Part of a small language model's weights.
Size: 12 layers, width 192, 6 heads of 32, MLP 768 squared ReLU, vocabulary 1024, 9.12M parameters.
Architecture: RMSNorm before each block, rotary positions, no biases in attention or MLP, untied embeddings, normalized queries and keys, some layers without attention, local attention windows, exclusive self-attention, value embeddings, a smear gate, an embedding shortcut, learned residual scales, skips across layers, capped logits.
Training: a variant of Muon for these matrices, 222M tokens, 3394 steps.
Each number is 50 + 10 x the weight over its row's rms, rounded and kept within 0 to 99. Layers, rows and columns count from 0. The size before them is the row's rms in percent of the matrix's.

# up: layer 4 MLP up, 768x192, rms 0.196, rows 763-767, columns 0-95
# down: layer 4 MLP down (transposed), 768x192, rms 0.571, rows 763-767, columns 0-95
up763 096:63 48 45 48 66 53 62 58 53 55 28 47 55 53 44 53 54 40 56 56 64 44 49 51 58 45 35 50 73 48 54 50 41 48 50 56 47 53 66 45 47 48 53 61 47 46 70 58 56 62 52 45 52 48 49 63 51 37 53 42 67 44 41 70 53 48 30 43 54 47 60 53 47 46 48 38 54 82 51 56 41 44 37 51 60 51 44 52 52 46 34 42 66 57 54 31
down763 097:51 45 56 72 17 59 49 40 43 56 42 53 56 60 52 54 57 37 51 36 43 46 53 40 61 51 53 63 50 55 53 53 57 41 37 57 51 52 40 60 49 45 53 49 48 33 36 45 52 57 52 60 28 38 40 50 54 50 64 76 45 37 43 59 34 54 45 73 65 37 66 52 49 46 41 69 36 55 55 61 46 54 44 45 64 41 51 64 66 52 59 49 43 52 39 45
up764 098:41 34 53 57 53 37 58 48 46 46 54 56 46 53 43 67 56 59 51 63 65 50 36 49 67 50 64 62 55 40 44 56 57 42 51 49 47 53 38 77 56 51 55 50 52 69 55 43 49 53 53 48 64 66 39 46 57 37 52 37 47 69 56 61 36 49 45 33 66 40 65 50 59 46 45 48 48 43 51 51 41 41 59 47 41 55 55 55 14 50 55 52 64 40 52 37
down764 095:41 40 52 50 41 47 57 55 58 59 50 61 48 42 60 50 63 48 49 61 51 46 46 64 65 34 47 60 44 52 45 42 32 54 50 54 65 57 52 45 36 39 67 54 43 41 66 47 56 58 49 49 68 52 49 55 28 51 65 35 52 69 38 37 44 76 43 42 39 54 65 63 48 43 48 54 39 44 57 52 47 39 62 44 29 46 44 49 50 69 42 40 43 24 36 51
up765 098:50 46 43 42 47 43 51 43 36 56 40 50 40 64 53 70 34 38 49 51 42 48 43 60 60 35 69 53 41 46 52 53 46 68 56 33 54 51 45 72 62 45 58 50 43 58 39 59 60 57 40 64 37 51 48 52 40 46 53 63 49 47 60 48 32 44 46 73 38 31 40 60 44 67 53 39 50 45 57 47 33 60 51 25 44 39 56 48 30 54 49 57 47 50 52 70
down765 101:54 59 48 50 43 49 43 49 46 58 69 48 57 57 42 46 54 56 65 34 63 48 61 55 63 38 52 51 42 47 37 40 62 48 42 61 66 62 52 58 40 50 50 47 53 44 52 57 64 52 49 54 45 45 65 44 36 40 47 39 48 49 62 61 41 37 65 40 41 51 68 54 42 55 50 34 41 57 56 48 46 49 39 34 49 32 45 43 17 46 53 68 57 40 51 52
up766 099:53 51 51 57 36 51 39 68 38 57 47 48 60 54 40 41 69 67 66 60 38 51 38 66 51 32 43 46 55 39 59 35 56 56 60 58 49 39 53 44 41 50 46 55 67 50 71 49 51 47 68 40 52 51 73 47 48 36 62 70 55 54 55 58 52 32 49 46 37 31 53 60 58 51 46 38 52 47 44 47 47 40 49 69 65 57 52 55 68 54 44 32 50 65 45 48
down766 090:46 57 37 27 47 44 32 41 52 33 50 56 60 53 52 49 46 44 45 42 56 70 41 52 50 34 75 48 30 47 27 43 54 55 61 38 56 51 38 61 53 39 43 66 38 47 56 38 42 62 45 60 35 55 43 56 22 38 49 47 47 52 40 44 53 48 50 47 58 47 53 73 42 59 36 36 44 49 61 60 46 50 33 59 52 32 49 48 58 52 62 66 43 42 44 71
up767 103:61 31 36 65 56 59 54 51 50 47 59 46 50 68 26 45 40 57 58 61 38 54 52 62 50 40 46 44 62 56 55 36 40 58 52 49 43 46 57 77 58 50 62 29 63 59 50 30 55 68 67 52 42 46 48 53 39 60 44 50 60 54 33 45 45 38 44 49 50 52 38 46 54 59 41 42 60 52 47 54 48 44 45 38 46 20 47 42 46 55 35 48 62 22 42 45
down767 099:57 35 35 44 47 43 56 43 68 75 62 53 44 53 45 38 41 62 56 37 43 53 55 52 54 42 54 55 49 44 56 44 47 76 48 48 50 39 47 50 63 74 59 52 39 41 49 49 76 64 60 34 43 56 57 58 34 46 35 60 57 50 59 59 38 57 57 45 48 40 39 63 48 58 45 48 53 50 53 55 44 61 53 61 50 49 71 57 50 54 38 48 49 34 45 36